Weights of a small transformer language model.
Architecture: LayerNorm before each block, learned positions, biases, untied embeddings.
Training: a variant of Muon for these matrices, 120M tokens, 4133 steps.
Each number is 200 + 20 x the weight over the matrix's rms, rounded and kept within 0 to 999. Layers, rows and columns count from 0.

# layer 8 attention query, 64x64, rms 0.283, rows 43-63, columns 0-63
203,201,220,217,180,216,231,198,210,193,218,213,201,212,197,216,195,198,248,197,204,211,192,198,195,229,170,229,165,218,210,219,226,206,213,220,171,171,216,212,202,135,198,195,224,182,189,177,227,158,221,198,206,173,196,201,152,209,190,159,199,196,202,169
205,206,219,205,221,181,165,204,201,202,227,216,226,190,190,184,206,228,154,170,196,194,211,221,199,164,204,192,226,176,188,201,179,224,221,212,181,202,183,208,187,194,202,205,154,196,214,239,182,215,205,196,212,205,172,211,196,238,177,239,187,214,217,180
209,177,214,175,137,192,213,197,195,223,227,216,227,214,187,228,195,165,209,190,224,197,265,209,197,214,218,184,197,181,190,213,192,216,197,205,218,168,203,190,175,193,183,210,214,178,174,192,207,202,192,199,191,215,207,213,212,182,198,205,230,186,197,155
195,230,206,219,191,192,199,195,240,238,153,178,203,218,184,187,189,163,187,227,232,195,205,200,207,199,191,221,230,197,179,181,179,202,265,200,168,160,220,214,182,165,206,205,217,196,190,164,157,236,198,215,207,205,181,220,204,212,218,203,208,190,176,180
209,221,207,167,174,182,239,201,202,196,198,203,249,185,185,173,198,194,199,210,190,177,146,201,188,183,206,202,191,215,190,226,210,182,244,210,230,210,212,213,177,191,180,215,214,187,183,230,171,194,191,197,203,195,237,232,195,218,223,203,193,202,161,185
213,164,217,154,216,197,211,242,170,228,185,243,196,218,231,227,215,182,242,149,180,203,211,145,195,197,222,236,197,193,169,198,230,201,164,177,203,198,168,190,209,201,231,200,225,186,194,201,187,166,179,169,203,206,206,187,213,219,196,200,211,197,250,204
244,204,211,144,179,192,183,176,197,203,164,194,194,202,173,189,194,175,220,196,207,202,136,198,212,232,195,245,203,196,233,196,180,214,227,199,186,178,151,201,225,233,180,205,198,190,209,222,178,229,162,209,198,209,221,214,215,189,221,235,210,236,201,181
199,190,204,178,217,196,206,210,200,213,167,225,173,232,213,169,158,221,214,227,164,199,172,230,242,225,179,213,194,226,162,220,182,199,166,221,197,244,173,193,216,209,195,237,190,160,242,197,158,186,237,172,230,182,223,198,202,184,207,165,248,158,194,175
177,182,206,162,192,183,181,192,216,230,204,235,209,205,199,200,195,224,207,259,194,204,200,195,175,178,174,188,198,173,188,215,207,229,205,179,189,187,215,223,159,241,208,242,212,211,196,187,186,196,199,208,221,193,187,177,203,200,199,172,212,183,221,190
214,210,202,203,182,187,159,191,187,248,184,244,172,135,205,208,191,170,224,213,198,217,220,234,187,204,198,211,181,189,221,191,171,174,235,203,196,210,188,208,260,214,212,173,211,224,185,201,217,207,183,176,161,203,208,210,212,205,202,221,172,181,184,199
182,176,147,204,174,194,227,198,207,245,214,216,222,190,227,191,205,201,175,231,248,216,227,191,206,164,191,238,228,231,190,244,137,209,230,211,196,239,196,163,235,175,217,182,192,148,196,207,167,200,188,184,164,193,202,221,177,182,199,219,201,218,185,182
212,217,214,200,168,171,192,196,245,198,177,202,213,190,177,218,197,187,185,217,245,189,186,161,188,222,205,255,210,208,212,219,194,164,218,194,176,173,196,191,165,230,219,162,191,183,217,201,201,187,212,222,246,175,148,168,201,221,228,189,180,239,220,226
205,193,177,192,212,251,206,211,230,179,193,192,269,234,199,192,200,190,186,235,183,184,224,237,173,154,193,204,212,163,212,179,209,216,165,214,181,175,173,209,210,249,215,176,245,181,169,176,195,184,198,223,185,170,184,224,206,181,217,259,181,182,188,242
194,222,149,230,208,215,195,208,173,211,218,187,255,212,148,211,205,176,219,210,164,186,217,211,179,224,215,210,184,208,188,216,193,208,152,210,163,223,248,206,196,208,186,202,220,185,196,191,154,230,182,209,184,207,209,205,195,202,174,225,210,244,170,159
180,215,210,225,207,168,210,218,205,181,220,248,187,219,216,205,167,215,167,165,189,194,217,234,173,170,226,195,187,173,197,186,223,189,240,170,176,213,223,194,173,214,198,204,202,191,187,197,229,225,226,172,209,154,233,208,207,205,225,198,188,204,200,179
160,207,249,192,230,216,225,186,174,171,249,202,223,206,206,200,191,182,179,205,210,232,219,178,201,151,177,202,195,174,163,174,185,193,207,227,217,201,220,227,179,191,198,211,208,195,201,216,185,194,196,215,184,215,165,236,199,181,212,199,224,188,210,193
163,208,166,221,189,201,170,206,217,219,196,203,198,165,187,194,198,190,207,185,216,152,222,153,188,226,203,228,259,200,161,195,212,247,214,181,239,208,179,200,207,206,187,220,178,221,198,190,223,223,238,178,169,191,206,209,224,212,205,193,185,200,194,179
197,196,175,218,230,222,201,187,168,234,155,207,229,211,194,207,163,247,193,231,196,190,218,205,218,221,225,193,207,185,239,202,178,160,197,200,205,172,195,213,189,176,234,211,180,214,189,183,212,158,194,178,204,216,190,175,210,217,185,240,194,182,193,191
228,182,197,249,192,208,210,211,197,154,221,198,194,196,183,235,218,208,203,246,195,200,183,193,202,210,182,195,147,197,215,208,161,239,179,190,200,177,171,178,188,228,196,197,207,202,193,206,236,235,203,185,215,198,224,222,184,218,175,170,201,194,204,169
191,175,177,172,198,238,196,231,198,179,204,204,213,249,199,187,166,240,197,210,211,226,205,149,218,216,214,172,207,188,193,211,206,229,195,194,182,210,233,199,210,167,180,221,203,204,252,210,196,226,213,208,198,183,185,190,142,192,188,213,163,192,222,170
223,197,190,188,221,211,203,228,187,219,154,170,178,205,188,170,229,218,217,197,241,204,254,169,192,244,163,174,186,205,190,179,197,212,221,154,188,174,227,198,169,188,195,244,211,205,192,187,199,204,223,197,181,251,199,217,236,178,157,230,193,198,176,176